From a checkpoint of a small transformer trained on Wikipedia.
Size: width 384, 12 heads of 32, MLP 1536 ReLU, vocabulary 4096, 32.1M parameters.
Architecture: LayerNorm before each block, biases.
Each number is 50 + 12 x the weight over its row's rms, rounded and kept within 0 to 99. Layers, rows and columns count from 0. The size before them is the row's rms in percent of the matrix's.

# layer 4 attention key, 384x384, rms 0.031, rows 376-383, columns 192-239
097:48 70 49 35 39 42 48 68 57 51 46 79 41 53 59 41 55 53 42 76 55 58 55 48 40 51 48 61 25 48 49 23 42 52 49 39 55 47 57 71 54 56 65 56 62 34 29 43
085:16 46 51 39 51 35 49 43 48 54 41 48 52 39 64 39 43 43 37 67 43 41 49 62 71 35 45 35 11 61 59 76 52 49 44 57 38 56 54 48 56 52 47 47 41 58 40 56
114:43 38 65 50 51 48 48 57 36 49 51 52 37 67 30 55 39 36 38 71 48 43 44 54 41 58 48 43 35 32 36 44 41 66 81 62 64 47 34 31 40 63 44 59 44 42 59 61
089:46 39 46 43 56 45 37 38 50 42 42 49 43 39 53 48 62 50 46 44 46 49 53 41 48 72 39 56 51 45 51 47 61 55 33 46 46 67 66 50 51 50 34 43 65 33 60 48
113:49 38 40 57 45 37 43 60 48 39 67 61 65 46 54 60 51 53 65 49 51 45 41 60 28 64 45 44 42 45 58 47 53 50 65 40 38 52 58 54 45 63 93 40 41 61 37 32
088:43 54 42 64 59 36 59 49 62 55 66 57 31 47 51 60 27 47 61 69 41 64 53 28 52 62 65 42 52 52 53 78 56 49 47 51 47 33 54 52 59 17 55 53 58 42 80 55
099:63 50 45 50 39 49 58 64 45 63 49 46 59 64 21 41 51 28 53 56 73 38 40 26 36 50 63 30 53 43 37 62 56 64 41 57 48 30 56 39 56 55 73 52 45 43 44 64
120:36 42 52 56 36 42 37 48 46 60 56 33 39 50 30 58 64 52 63 62 42 46 43 31 37 50 64 50 47 44 58 72 30 26 45 44 33 49 34 61 65 45 47 40 33 57 59 51
# layer 4 attention query, 384x384, rms 0.0374, rows 377-383, columns 192-239
114:36 50 44 73 65 38 39 57 68 45 55 47 35 45 65 59 51 54 50 58 64 45 40 30 45 56 48 46 55 51 37 65 43 51 37 29 49 47 55 61 49 51 49 58 58 63 70 49
105:44 54 54 55 60 56 45 52 57 47 50 55 78 53 58 68 46 49 41 31 50 51 34 29 38 58 71 21 47 41 52 62 50 46 56 78 42 46 52 58 62 32 65 34 51 53 48 45
109:50 71 43 60 44 55 52 72 34 45 47 45 52 63 43 39 63 52 58 40 65 54 25 51 50 52 40 42 52 55 52 52 54 44 54 53 54 38 36 49 59 39 57 72 60 58 63 53
113:29 36 55 40 57 58 34 19 45 62 53 40 39 33 41 26 51 55 40 55 54 44 28 53 52 42 46 48 29 47 46 47 34 46 46 51 59 47 53 46 68 32 55 75 41 47 52 54
102:68 42 48 59 52 77 45 30 57 61 43 58 48 38 54 57 48 21 71 56 46 42 76 41 58 55 57 63 76 53 48 45 50 48 56 46 30 79 85 56 28 38 66 69 48 29 54 63
104:45 47 37 54 64 43 53 51 39 31 39 52 40 34 56 55 59 66 46 48 45 66 60 60 53 67 63 41 65 37 46 33 53 47 45 38 38 50 48 54 55 72 43 35 43 68 72 21
108:62 46 51 48 61 43 43 57 74 48 35 53 44 44 42 43 48 65 46 60 32 56 42 54 52 56 33 51 39 42 28 45 42 37 65 48 53 61 43 43 31 49 52 46 55 51 45 40
# layer 4 attention value, 384x384, rms 0.0277, rows 352-383, columns 192-239
103:57 54 79 60 37 71 42 40 42 58 54 39 43 51 37 44 53 51 61 61 60 52 57 53 41 24 44 43 45 63 36 36 64 43 49 34 49 64 60 32 27 43 32 55 48 72 52 53
104:61 68 61 50 50 52 56 53 63 64 53 51 43 46 47 50 41 50 48 48 44 41 85 58 24 37 48 52 60 43 55 43 28 41 46 47 32 53 54 41 61 15 34 46 37 52 38 66
103:63 47 40 43 49 32 35 46 43 32 58 53 20 50 58 66 38 48 55 39 49 53 46 33 56 52 51 43 58 53 34 49 37 42 45 48 52 51 19 50 46 36 49 44 34 40 51 57
094:44 51 71 38 59 30 51 50 47 65 61 40 60 68 53 41 48 40 58 57 48 60 54 51 63 57 52 62 55 58 38 40 55 66 46 51 53 36 49 48 41 44 40 35 71 39 44 35
113:57 62 47 32 57 77 45 45 49 36 47 63 35 59 47 48 42 59 54 47 32 43 30 62 54 55 73 39 65 55 43 65 23 46 44 32 67 49 46 64 41 35 54 66 59 56 56 38
099:69 50 37 54 51 54 53 39 55 23 50 72 37 32 68 23 39 49 47 51 49 51 55 51 48 47 55 68 65 67 67 61 35 56 46 38 55 60 64 51 48 45 57 46 49 62 57 52
100:38 59 40 35 21 30 40 51 48 53 40 53 85 51 54 40 36 53 38 25 77 38 31 49 45 54 42 61 45 59 48 37 58 39 49 58 53 51 59 49 66 47 52 55 58 51 44 46
095:47 32 37 62 38 54 36 22 62 54 63 49 67 48 73 69 53 80 52 48 71 52 58 47 78 48 54 58 66 65 71 40 49 55 40 46 38 55 66 53 45 43 66 34 46 63 50 56
103:41 57 61 56 50 43 52 48 40 57 46 68 29 45 37 58 41 54 53 44 49 64 52 53 20 23 48 42 55 55 61 47 54 76 43 54 56 48 55 52 58 23 36 44 55 48 43 37
097:53 60 60 56 49 30 57 56 56 58 49 60 49 43 64 64 41 37 44 54 66 41 43 52 34 76 68 43 46 68 46 49 41 33 50 57 57 54 45 40 53 48 80 77 26 61 54 69
098:38 57 39 48 80 26 55 54 63 53 62 36 73 24 53 74 36 38 37 28 53 47 46 39 21 54 66 63 57 34 45 46 36 41 56 43 63 59 45 32 61 45 46 58 44 36 35 41
101:44 49 63 68 43 24 46 57 39 65 50 46 61 55 35 50 59 66 49 28 72 52 35 41 31 66 49 68 41 45 78 52 62 56 51 58 65 43 42 27 41 48 44 41 55 56 47 68
102:29 53 40 47 63 78 79 49 40 67 39 71 51 41 51 50 38 65 52 58 51 62 41 46 32 49 51 45 74 85 51 46 63 67 45 58 55 65 51 66 48 59 38 52 51 53 48 40
103:72 60 73 58 64 66 66 70 56 61 38 66 82 37 46 63 32 49 51 41 71 28 59 49 34 48 51 46 47 52 55 40 45 62 61 31 45 51 52 59 59 64 55 43 62 46 54 42
100:39 49 41 39 34 57 50 40 44 35 65 50 47 52 50 74 50 72 69 63 58 47 45 62 69 46 49 53 42 40 68 51 34 58 39 56 42 48 53 49 56 60 30 64 31 39 45 45
102:45 46 04 67 80 62 54 64 56 67 40 67 36 69 45 33 70 45 53 49 36 60 50 41 46 51 54 52 65 54 51 42 70 41 46 61 39 53 53 60 52 53 50 32 65 54 44 63
106:61 62 51 47 46 46 43 61 52 52 45 34 54 52 56 48 55 51 53 63 61 44 74 65 26 55 53 51 38 16 77 58 35 42 43 45 48 59 49 47 39 42 50 52 35 64 52 47
105:36 69 71 35 45 67 54 59 65 41 42 38 41 68 51 63 67 44 48 57 54 73 42 78 44 37 59 53 55 44 40 39 40 49 49 46 58 46 71 51 31 48 54 62 34 46 35 50
112:58 71 33 35 41 56 20 43 53 58 57 30 44 61 48 25 52 60 67 43 56 56 43 44 39 34 44 34 34 46 58 58 63 59 46 37 45 60 38 58 42 60 58 45 60 58 42 38
100:53 46 67 52 43 62 46 55 46 58 46 55 60 72 52 58 46 62 58 57 34 46 69 33 62 33 65 65 53 62 54 50 59 66 48 52 57 50 66 41 52 61 65 69 50 44 63 47
108:50 23 52 43 51 74 37 52 59 39 44 45 31 44 59 44 33 43 50 46 29 62 52 34 69 49 53 48 41 37 47 48 38 47 36 40 35 65 47 43 43 30 42 55 60 75 55 64
100:54 54 50 63 57 49 35 20 64 57 50 52 49 44 60 69 53 54 66 56 45 46 49 57 73 58 74 58 58 41 42 59 60 49 66 70 45 42 42 57 66 31 54 45 57 56 53 48
106:54 48 56 54 56 38 43 44 42 41 47 47 64 43 55 32 33 65 67 54 42 53 61 51 54 59 45 50 41 55 98 44 45 62 55 34 36 58 55 48 80 47 45 40 51 45 82 52
098:41 56 62 28 58 32 50 56 57 40 37 63 51 46 54 34 47 51 66 23 46 63 51 51 09 60 54 95 53 44 50 48 58 45 42 52 44 46 69 38 54 72 46 46 49 38 38 43
106:35 43 30 54 51 36 52 54 56 44 55 25 32 51 41 46 71 30 54 60 60 65 65 42 42 59 52 46 50 46 39 52 57 45 63 59 36 37 36 44 44 45 49 30 44 71 44 66
103:48 79 38 67 21 59 53 55 41 52 64 60 15 52 60 61 49 40 57 49 48 49 48 47 49 65 43 50 46 42 47 63 47 45 42 73 50 60 46 41 36 61 54 68 64 68 53 55
102:42 62 46 57 49 73 42 47 39 65 47 80 44 36 42 57 51 61 48 61 40 34 35 38 44 61 66 52 59 44 49 65 54 26 65 43 49 49 56 55 48 64 30 47 47 57 45 43
103:58 37 27 28 43 64 73 48 48 40 58 47 46 66 62 55 40 67 39 50 51 51 40 51 92 50 37 63 46 52 59 56 57 39 53 43 56 60 55 67 43 68 69 47 51 47 62 55
109:35 62 70 17 59 48 23 65 53 41 60 54 58 42 48 32 46 57 46 40 40 59 31 50 47 50 66 52 47 55 48 50 60 52 57 49 60 56 46 52 67 71 50 42 52 60 67 47
104:49 39 61 70 63 37 39 26 51 34 37 58 49 42 59 72 63 32 48 68 53 55 28 45 70 67 52 56 51 42 32 47 65 43 52 30 58 31 62 24 53 54 38 59 36 39 42 51
105:48 52 67 33 51 62 69 63 55 73 47 45 47 49 59 64 44 71 53 38 73 73 62 44 78 49 47 50 58 50 38 47 63 42 37 47 60 52 63 55 58 54 58 36 34 35 65 59
105:49 55 62 45 48 90 55 56 41 45 62 48 64 49 51 56 54 31 53 40 63 57 48 49 49 69 69 49 39 75 52 45 46 48 54 75 40 66 70 43 42 43 49 68 37 40 63 57
# layer 4 attention output (transposed), 384x384, rms 0.077, rows 352-383, columns 192-239
109:55 44 37 56 53 31 45 47 37 48 34 59 50 51 79 57 47 65 32 44 46 55 37 46 46 72 52 47 40 49 37 43 44 35 55 52 61 62 34 72 46 52 63 63 48 31 50 52
116:45 40 52 51 39 45 31 51 45 27 46 49 52 50 59 35 40 54 57 43 49 55 00 65 65 62 56 51 58 43 32 42 42 57 54 58 71 56 59 54 56 53 68 47 68 39 50 27
113:49 53 66 50 63 60 62 55 63 51 43 51 62 46 38 62 68 45 61 48 57 44 52 65 33 47 41 55 34 45 46 49 49 67 43 36 39 19 63 43 51 64 45 44 50 48 32 44
112:41 40 48 49 53 57 70 49 51 47 27 43 72 32 59 59 51 40 48 54 60 40 50 53 39 62 40 53 56 45 51 53 48 31 63 52 66 73 56 39 46 39 56 62 33 41 36 40
114:55 44 41 80 52 31 38 56 45 51 37 54 58 19 51 51 37 45 46 41 61 45 50 50 49 50 24 49 45 49 49 26 51 58 48 50 38 42 42 47 89 71 52 28 39 62 47 54
103:34 45 49 26 49 52 62 63 44 53 51 50 52 65 34 60 35 49 54 42 60 37 23 48 56 55 59 59 51 45 25 52 53 54 50 77 54 52 48 34 56 59 41 41 32 44 64 54
115:69 54 73 56 73 59 49 47 74 52 41 64 46 69 38 47 50 55 59 54 31 47 48 42 44 67 38 43 48 37 50 62 54 54 32 41 50 29 39 58 33 64 61 58 56 42 70 52
100:61 45 47 46 50 50 61 72 58 45 45 65 56 62 32 61 29 34 48 57 30 59 45 49 40 50 55 54 41 54 39 57 62 55 54 68 74 52 42 47 36 57 40 74 47 56 53 52
095:50 47 48 59 50 52 52 52 63 43 37 57 52 75 44 59 67 61 69 55 64 54 47 51 70 56 67 52 50 57 29 45 40 33 37 56 39 43 56 52 45 71 38 57 56 56 73 70
106:55 35 46 38 47 60 62 49 45 55 50 54 50 69 57 31 68 39 65 44 37 57 58 57 51 52 44 43 59 43 61 49 71 65 57 40 63 61 42 77 48 50 46 34 70 57 56 40
108:43 44 53 41 37 58 73 39 67 46 18 54 36 63 42 25 68 63 58 43 52 59 58 64 77 39 45 83 71 60 52 58 65 77 48 63 25 44 47 50 44 52 56 30 60 56 54 57
104:50 43 57 46 66 79 54 48 68 32 49 59 65 49 51 51 41 49 36 56 41 57 49 60 62 30 43 39 70 52 20 47 59 66 28 44 34 48 51 66 66 65 58 62 45 46 54 43
112:69 55 52 41 57 60 36 37 83 51 65 37 52 45 45 55 47 55 54 45 68 49 59 41 52 65 66 87 41 28 48 53 43 32 41 32 58 45 60 48 46 28 57 40 57 47 44 59
119:37 45 52 50 34 62 28 43 25 29 53 40 29 74 45 48 59 46 56 42 44 53 44 50 50 42 42 48 59 69 53 52 49 46 51 64 63 53 51 45 36 38 49 71 66 41 51 41
105:65 45 44 52 75 42 21 60 55 62 66 50 53 53 33 68 63 63 47 44 58 63 65 31 51 53 42 24 41 64 26 44 73 54 62 50 62 47 28 52 25 35 57 37 55 60 68 68
092:59 62 81 53 53 39 51 37 57 48 46 57 63 35 65 66 69 59 46 47 48 49 51 60 53 53 54 46 25 34 50 48 30 51 41 51 42 48 59 25 45 48 60 40 37 49 45 43
111:28 45 62 52 29 45 58 46 57 56 50 46 54 46 42 51 58 51 57 38 58 48 39 52 71 48 37 30 65 63 52 29 53 62 61 77 43 52 56 58 68 33 56 64 53 38 32 71
105:64 47 46 56 58 43 39 46 18 65 48 57 45 45 46 46 42 48 72 39 57 44 53 39 42 50 51 37 53 56 47 51 34 57 72 39 32 51 51 37 67 51 44 40 67 37 59 49
099:45 39 56 72 56 52 70 59 36 36 56 66 82 66 33 53 46 47 51 45 56 46 77 69 59 61 44 59 55 72 37 34 46 57 32 76 52 50 64 47 48 30 58 46 53 20 38 55
103:66 54 48 63 53 52 59 38 57 53 61 39 46 24 66 40 54 41 49 27 64 63 35 56 28 50 45 43 45 59 51 60 48 36 55 56 55 65 25 55 66 40 35 32 65 42 43 56
116:42 51 61 58 61 36 46 45 15 40 46 77 48 39 71 35 53 55 40 54 49 39 42 43 43 47 47 54 78 43 45 46 46 54 38 66 59 55 62 45 64 53 56 40 44 36 59 35
118:55 48 32 45 60 41 48 55 49 49 53 57 50 52 36 45 65 37 44 32 53 45 32 38 51 46 39 50 45 70 76 43 61 34 60 21 48 56 46 58 71 70 60 32 51 51 42 39
121:46 57 51 59 43 59 36 53 51 58 52 43 44 43 59 55 47 46 16 45 47 46 41 43 49 45 41 39 54 53 20 59 71 47 67 73 80 34 36 45 34 47 50 59 49 63 45 53
107:72 40 40 51 34 68 50 30 25 50 65 37 41 51 49 65 71 35 34 81 63 50 31 59 64 64 54 28 71 36 43 52 42 55 54 46 72 49 41 57 54 64 51 39 52 47 61 57
104:53 47 43 65 39 46 40 33 24 59 53 63 79 67 61 55 46 60 57 51 39 36 48 44 55 61 42 51 61 36 57 58 44 55 38 62 41 76 66 53 51 59 29 57 52 38 38 37
114:65 18 54 60 47 50 47 42 42 55 40 58 70 57 23 36 50 57 54 59 60 65 43 64 70 28 38 50 60 43 52 52 49 50 78 49 35 76 59 45 56 29 46 39 59 46 53 36
114:59 47 50 41 39 54 76 41 47 45 52 35 66 51 63 56 41 33 43 36 49 64 36 59 59 21 43 45 38 48 56 53 49 65 59 55 60 52 24 58 42 53 54 54 49 39 45 47
126:31 53 65 74 38 27 36 43 30 51 51 59 52 41 31 34 47 49 53 36 51 48 43 44 27 55 60 52 48 38 48 59 46 52 50 57 44 44 55 49 35 45 18 58 39 61 33 50
117:69 43 54 71 52 31 98 35 74 55 40 56 40 46 37 41 56 51 65 61 57 38 77 57 61 38 43 49 52 75 63 60 31 47 39 55 35 46 53 32 37 32 54 66 57 43 30 60
108:47 48 40 46 38 67 68 50 54 65 68 36 49 60 54 47 48 41 52 41 59 60 84 66 58 35 55 47 50 39 61 64 26 56 73 65 39 39 35 61 46 47 63 25 68 43 66 28
100:31 44 35 55 49 47 51 47 60 46 45 45 58 55 54 41 51 38 46 77 25 34 46 50 55 48 49 43 41 57 55 42 41 65 48 48 36 46 45 29 52 36 49 38 53 44 48 28
108:49 51 40 67 36 36 50 49 47 44 58 55 33 46 50 35 60 49 57 61 48 49 68 32 43 43 30 68 56 60 24 36 43 51 43 26 36 46 57 52 51 56 42 34 60 48 47 52
# layer 4 MLP up, 1536x384, rms 0.042, rows 0-32, columns 192-239
108:34 49 52 58 28 60 57 59 38 31 50 65 25 21 59 68 49 37 46 57 42 70 46 59 36 46 45 74 47 56 48 61 53 50 56 55 35 49 83 44 48 33 52 58 52 39 43 45
106:47 40 40 35 59 40 52 48 49 49 30 54 44 54 51 34 34 77 37 41 57 35 50 49 58 46 42 52 59 75 32 47 53 55 43 57 37 30 33 62 53 53 66 53 20 49 46 40
094:70 45 67 45 36 36 34 28 36 65 55 56 27 42 47 35 33 55 38 49 57 51 50 56 58 81 47 76 48 54 56 61 36 28 50 43 61 31 59 48 36 60 43 52 54 66 54 47
097:44 56 73 48 23 63 74 50 41 43 32 69 59 41 43 38 61 41 64 57 60 43 52 43 63 78 48 29 30 55 24 72 56 52 38 47 20 49 45 44 43 46 42 54 44 47 46 72
102:42 44 44 68 29 67 45 64 26 50 54 49 30 39 54 31 53 61 59 65 33 47 54 36 61 29 59 78 52 52 37 56 39 61 41 39 70 40 31 43 51 43 40 34 55 90 62 26
091:54 42 50 40 60 28 36 61 53 49 45 56 47 32 56 60 38 35 50 39 42 43 59 56 53 51 43 46 59 69 68 61 26 58 55 50 34 46 46 36 43 67 56 69 40 63 61 36
094:61 58 45 68 58 47 75 42 70 56 29 66 58 44 55 49 45 38 42 61 35 32 75 44 52 39 41 49 20 37 49 71 51 49 48 61 74 44 36 58 49 63 54 63 35 48 71 46
093:38 46 32 63 40 54 64 58 65 41 74 57 51 65 43 56 48 35 54 36 48 72 51 56 55 53 52 50 33 51 30 51 46 51 64 43 66 63 43 40 70 41 34 82 51 45 54 39
096:59 47 50 41 37 57 46 55 43 44 38 61 63 39 50 28 51 38 78 58 66 58 46 44 37 43 56 56 41 46 45 62 55 53 54 45 48 33 40 31 43 48 42 49 35 46 38 26
099:38 41 28 50 67 48 66 63 54 50 44 64 40 74 30 35 52 30 56 57 41 57 61 50 48 55 55 29 39 39 58 44 43 57 57 62 46 58 96 51 53 46 57 54 70 44 26 37
100:52 49 61 47 44 50 50 45 51 51 62 47 29 40 39 68 45 52 56 52 74 45 51 53 31 51 40 67 51 27 42 37 53 46 55 47 47 56 46 55 37 66 42 55 46 40 43 55
100:69 48 69 29 56 65 44 66 56 52 63 55 30 44 66 64 42 50 88 47 50 60 28 53 56 52 63 57 25 36 58 77 43 37 56 68 35 48 59 63 53 55 56 60 71 66 48 57
108:34 48 29 36 56 58 49 40 57 68 52 52 26 49 68 45 46 80 64 60 47 30 66 62 55 63 41 34 48 31 37 22 35 64 55 45 53 42 50 37 49 60 42 48 44 82 54 55
098:42 51 61 42 58 34 39 51 63 58 35 47 48 37 55 36 56 47 75 65 50 64 51 42 41 37 26 59 64 56 63 41 28 61 47 45 39 46 29 50 62 26 22 77 50 51 65 66
104:49 64 52 45 54 32 71 55 64 27 48 54 48 50 58 58 30 88 57 57 47 60 39 29 53 47 53 75 31 37 72 54 41 41 51 55 68 64 69 59 38 52 59 68 45 56 51 49
100:38 52 47 41 54 36 47 50 65 63 54 52 76 41 62 52 49 41 38 58 39 51 50 45 50 47 41 45 33 52 51 24 47 42 51 46 35 58 43 43 29 63 32 42 72 32 43 58
101:79 45 45 45 57 44 59 62 52 41 52 71 22 64 25 52 57 64 42 46 48 61 40 49 36 43 43 66 44 35 41 58 43 43 49 38 40 33 68 48 46 61 43 58 28 55 42 58
105:57 63 57 63 48 40 74 42 48 59 79 51 43 59 38 36 45 53 55 34 72 49 20 54 40 43 63 62 56 43 47 50 55 39 59 69 37 34 47 51 46 50 60 59 38 38 34 77
113:51 37 71 52 37 67 63 45 51 66 71 54 48 37 53 47 51 30 78 41 53 64 57 48 60 63 33 81 42 53 49 22 61 50 37 24 61 39 49 65 41 68 50 41 48 45 70 44
105:62 57 48 26 72 70 49 60 62 69 60 66 60 39 45 62 52 40 52 40 45 44 63 54 45 51 71 29 44 46 40 56 50 50 55 61 52 56 41 57 29 36 54 35 42 48 66 55
096:65 59 56 32 69 46 69 46 59 51 38 51 65 51 61 72 51 65 62 63 43 35 86 69 38 45 49 30 69 54 24 32 59 35 45 61 35 43 59 32 36 70 45 52 66 45 55 57
103:51 47 54 48 55 50 43 50 43 45 53 64 35 45 63 50 40 63 50 48 24 72 46 55 43 50 36 55 50 49 66 34 28 50 53 34 48 76 48 55 65 59 60 28 31 38 46 48
107:42 46 44 33 43 39 56 44 67 48 62 28 53 24 59 48 61 32 39 35 71 31 53 51 60 46 54 41 49 43 35 46 67 40 62 50 41 77 53 50 61 49 43 39 56 48 48 40
099:64 60 47 39 38 50 51 34 45 42 35 47 23 43 65 31 45 41 30 44 51 75 52 61 26 43 49 42 39 68 74 39 54 51 54 56 27 83 60 45 32 40 48 51 67 65 80 61
103:53 50 44 48 51 30 38 57 58 54 55 28 42 36 75 46 74 42 67 65 56 45 36 66 52 63 36 47 57 63 66 59 62 56 59 55 54 63 54 48 67 39 49 54 58 42 47 33
100:32 66 42 43 51 55 57 61 65 42 54 62 38 65 45 74 62 52 53 50 58 37 40 43 52 56 44 84 53 38 38 58 48 48 59 62 71 44 33 50 51 50 52 56 51 54 32 73
096:41 49 43 24 54 84 50 34 50 58 60 53 45 55 28 45 54 50 66 73 46 77 63 47 56 67 40 59 59 33 55 26 25 41 55 61 48 54 47 61 39 68 49 37 59 58 44 65
093:41 54 61 54 61 48 41 41 55 42 41 55 42 56 36 48 46 60 51 55 64 54 51 23 51 45 48 54 53 32 58 48 52 53 57 40 49 68 54 40 71 56 16 54 54 66 51 43
098:56 45 50 37 51 39 36 37 44 51 38 50 64 69 55 50 50 38 46 58 38 40 33 63 36 55 58 50 50 44 43 44 33 46 48 57 50 51 54 54 44 72 49 54 66 35 24 58
101:59 79 48 41 53 53 38 48 49 51 61 46 50 59 50 21 51 60 46 37 53 45 19 43 30 69 39 77 46 54 41 60 42 45 20 50 52 58 44 49 37 52 49 58 49 29 65 47
100:36 70 44 35 48 62 60 48 44 57 59 46 33 35 72 49 59 63 39 57 40 49 38 56 64 43 50 47 51 66 54 19 44 50 64 55 32 51 37 55 58 48 39 40 44 61 75 58
093:48 62 42 48 44 63 41 42 66 56 40 61 55 58 67 66 67 45 53 42 45 51 74 51 54 63 22 34 62 57 27 46 64 54 47 53 51 41 53 50 44 45 43 78 39 50 33 56
097:11 64 55 64 52 66 62 46 62 39 65 45 75 63 50 74 58 36 53 44 60 49 36 52 53 53 65 54 60 38 40 61 59 49 37 30 40 44 35 58 54 49 60 33 30 53 36 65
# layer 4 MLP down (transposed), 1536x384, rms 0.0256, rows 0-32, columns 192-239
108:45 56 28 32 51 45 54 17 57 50 52 50 62 58 48 47 41 61 67 21 53 57 41 31 70 30 39 57 39 29 51 71 48 30 54 45 40 47 83 59 38 45 70 18 45 69 48 58
116:37 61 47 35 59 63 60 34 63 54 42 68 27 41 59 51 45 63 35 56 35 41 49 50 54 33 55 52 60 60 51 55 63 37 68 64 76 46 55 53 62 62 54 35 56 59 47 47
093:32 42 61 51 73 59 29 44 57 58 34 38 51 35 49 52 49 38 63 51 49 74 36 38 51 41 44 45 49 77 37 36 66 81 50 45 28 54 56 41 66 51 65 63 61 51 63 54
094:41 39 34 58 44 36 38 50 57 71 61 39 53 56 39 60 31 77 52 40 47 49 61 40 70 52 57 64 64 47 57 57 39 46 53 59 43 39 60 30 60 56 45 54 39 32 59 65
091:54 65 34 37 40 47 31 22 53 68 29 49 38 49 60 59 59 44 47 53 59 58 43 19 49 55 47 26 53 48 59 55 67 48 76 59 55 45 61 29 46 62 49 56 53 57 45 50
090:68 47 35 48 59 77 74 22 49 42 68 30 42 49 54 50 43 32 46 69 61 59 42 55 47 37 43 51 84 43 63 58 79 51 46 71 59 53 45 58 43 48 56 34 53 42 60 47
090:53 43 40 52 43 72 49 61 54 47 47 71 40 61 48 59 94 36 43 47 60 63 69 81 52 54 72 47 53 55 63 45 71 60 42 40 26 53 49 44 45 62 52 61 52 42 44 56
088:42 62 69 63 48 52 47 52 38 56 51 41 38 42 63 63 58 55 20 50 40 40 52 61 56 63 59 53 60 47 50 32 60 39 54 55 27 60 41 41 47 53 24 35 43 42 57 59
104:61 43 53 26 48 46 53 70 60 33 29 42 74 55 58 53 46 50 44 46 46 41 23 52 67 68 33 57 43 39 51 55 55 52 69 71 64 27 41 46 52 47 47 44 48 43 61 39
094:60 52 76 47 47 60 30 21 26 38 50 34 56 67 65 62 50 52 40 56 39 19 38 55 60 45 43 50 50 54 44 56 44 46 58 72 47 62 38 37 47 44 49 58 50 54 60 52
097:68 48 63 67 46 63 45 44 65 07 41 56 63 37 52 62 68 49 45 61 47 56 50 57 47 51 52 62 49 70 21 52 75 60 42 43 45 73 33 47 41 35 30 39 59 53 73 47
087:65 56 56 56 47 41 52 62 54 43 63 56 45 31 37 65 58 28 23 38 52 57 40 51 57 45 57 66 33 52 29 41 59 56 42 55 27 55 45 31 48 50 53 80 24 22 64 52
121:73 45 47 52 41 40 57 59 60 36 59 64 39 55 37 55 56 42 54 49 45 67 64 57 41 32 55 56 60 69 65 52 66 55 65 53 58 52 55 58 58 72 50 47 49 42 57 51
099:54 54 55 54 40 28 41 45 46 66 57 48 51 60 32 49 56 52 54 50 55 65 42 50 56 50 65 63 34 42 41 53 56 36 63 40 43 60 53 57 69 38 63 53 52 53 45 51
109:50 42 23 46 53 63 44 62 73 46 55 59 52 39 56 54 39 61 47 32 37 60 43 59 41 32 58 47 55 42 65 56 53 71 52 45 41 65 46 66 46 49 60 35 42 66 34 73
100:47 44 21 21 55 49 60 48 39 59 42 56 44 49 28 45 54 67 66 31 39 61 50 46 34 59 68 48 23 46 27 65 45 50 48 47 61 48 47 33 59 63 64 48 39 45 42 48
100:63 56 49 63 53 56 59 52 62 57 63 42 40 52 36 55 31 33 55 54 25 75 33 66 49 52 44 39 37 56 57 61 62 57 47 49 67 57 50 49 47 50 52 58 50 25 53 53
107:51 50 41 59 27 64 36 74 49 51 60 30 59 61 58 41 69 41 56 43 53 53 54 41 58 59 50 51 45 41 35 67 46 25 51 67 50 44 46 50 50 50 43 65 50 49 42 28
117:64 73 61 44 51 38 05 27 55 42 39 26 30 55 43 40 41 43 43 53 40 69 59 46 46 43 47 49 52 45 54 25 56 69 41 44 77 42 61 38 52 56 46 60 55 62 64 45
112:58 54 19 46 69 61 57 62 43 85 58 41 56 47 28 34 78 55 40 47 58 37 58 46 52 60 59 55 55 46 62 61 42 64 61 51 32 52 63 47 79 60 48 60 57 42 45 46
104:77 54 67 61 54 58 37 38 59 46 35 58 29 26 48 36 54 35 53 47 52 50 63 43 39 38 58 36 36 55 75 65 58 38 44 44 63 33 54 69 54 62 54 67 51 38 52 54
104:73 49 52 71 54 50 50 38 41 39 45 51 56 32 64 39 63 55 42 30 50 46 51 66 30 67 38 31 44 52 33 51 56 38 61 53 48 61 35 57 54 44 54 63 75 59 39 54
113:52 41 58 56 45 40 49 58 49 80 48 36 59 68 35 52 19 56 46 59 43 54 73 46 57 63 51 48 47 46 53 44 41 53 52 44 45 35 44 34 50 49 49 67 32 44 39 53
113:69 35 57 39 67 29 49 47 37 36 35 46 46 44 45 52 62 54 64 45 37 46 75 50 45 52 39 50 28 49 40 60 60 57 35 46 53 66 39 53 38 65 55 63 51 33 49 37
110:42 46 76 44 56 40 28 43 25 52 41 33 51 48 37 38 65 49 55 45 66 54 38 31 63 66 64 56 33 27 27 50 41 68 59 66 58 34 55 43 81 72 56 57 44 62 56 50
103:52 54 57 30 59 39 45 51 52 52 42 27 51 54 64 48 66 57 49 34 53 68 69 34 40 53 48 34 37 38 52 73 53 51 64 60 42 34 45 57 61 47 56 29 40 58 68 56
093:61 35 37 52 54 56 34 53 34 51 75 42 62 45 73 67 46 30 58 34 31 49 46 47 53 27 45 48 49 53 62 50 61 43 38 07 66 60 58 66 58 51 42 51 44 49 72 47
080:60 43 52 63 41 49 39 48 64 58 59 14 68 60 30 51 44 57 49 50 50 53 55 53 53 50 36 26 43 64 58 60 52 71 57 53 52 55 41 58 46 45 53 33 58 50 46 49
089:50 69 60 53 59 66 51 65 45 41 29 28 32 41 37 62 47 54 42 50 47 53 65 49 51 34 51 53 61 58 27 98 52 66 46 36 40 50 35 80 51 54 58 52 44 50 66 51
099:60 44 47 55 61 44 61 57 57 59 51 53 51 72 50 66 70 34 44 56 50 36 49 52 51 38 49 78 35 58 44 79 53 53 54 36 55 42 61 45 55 58 54 52 59 53 48 46
103:23 69 55 58 46 42 49 42 61 78 57 44 75 51 49 42 37 47 38 50 49 59 31 43 61 68 23 70 72 41 66 67 58 54 64 34 63 48 61 71 59 53 47 46 37 69 59 42
087:50 72 45 56 47 46 28 36 65 66 60 61 57 39 80 45 38 52 52 38 38 41 21 43 57 41 60 33 63 51 40 61 64 38 64 44 41 57 41 52 69 67 65 68 41 68 82 43
101:16 54 36 59 59 55 41 59 47 50 30 54 33 52 58 49 60 56 46 45 47 74 67 56 58 63 49 48 46 53 56 42 36 76 51 55 57 31 61 24 32 43 67 63 50 56 62 50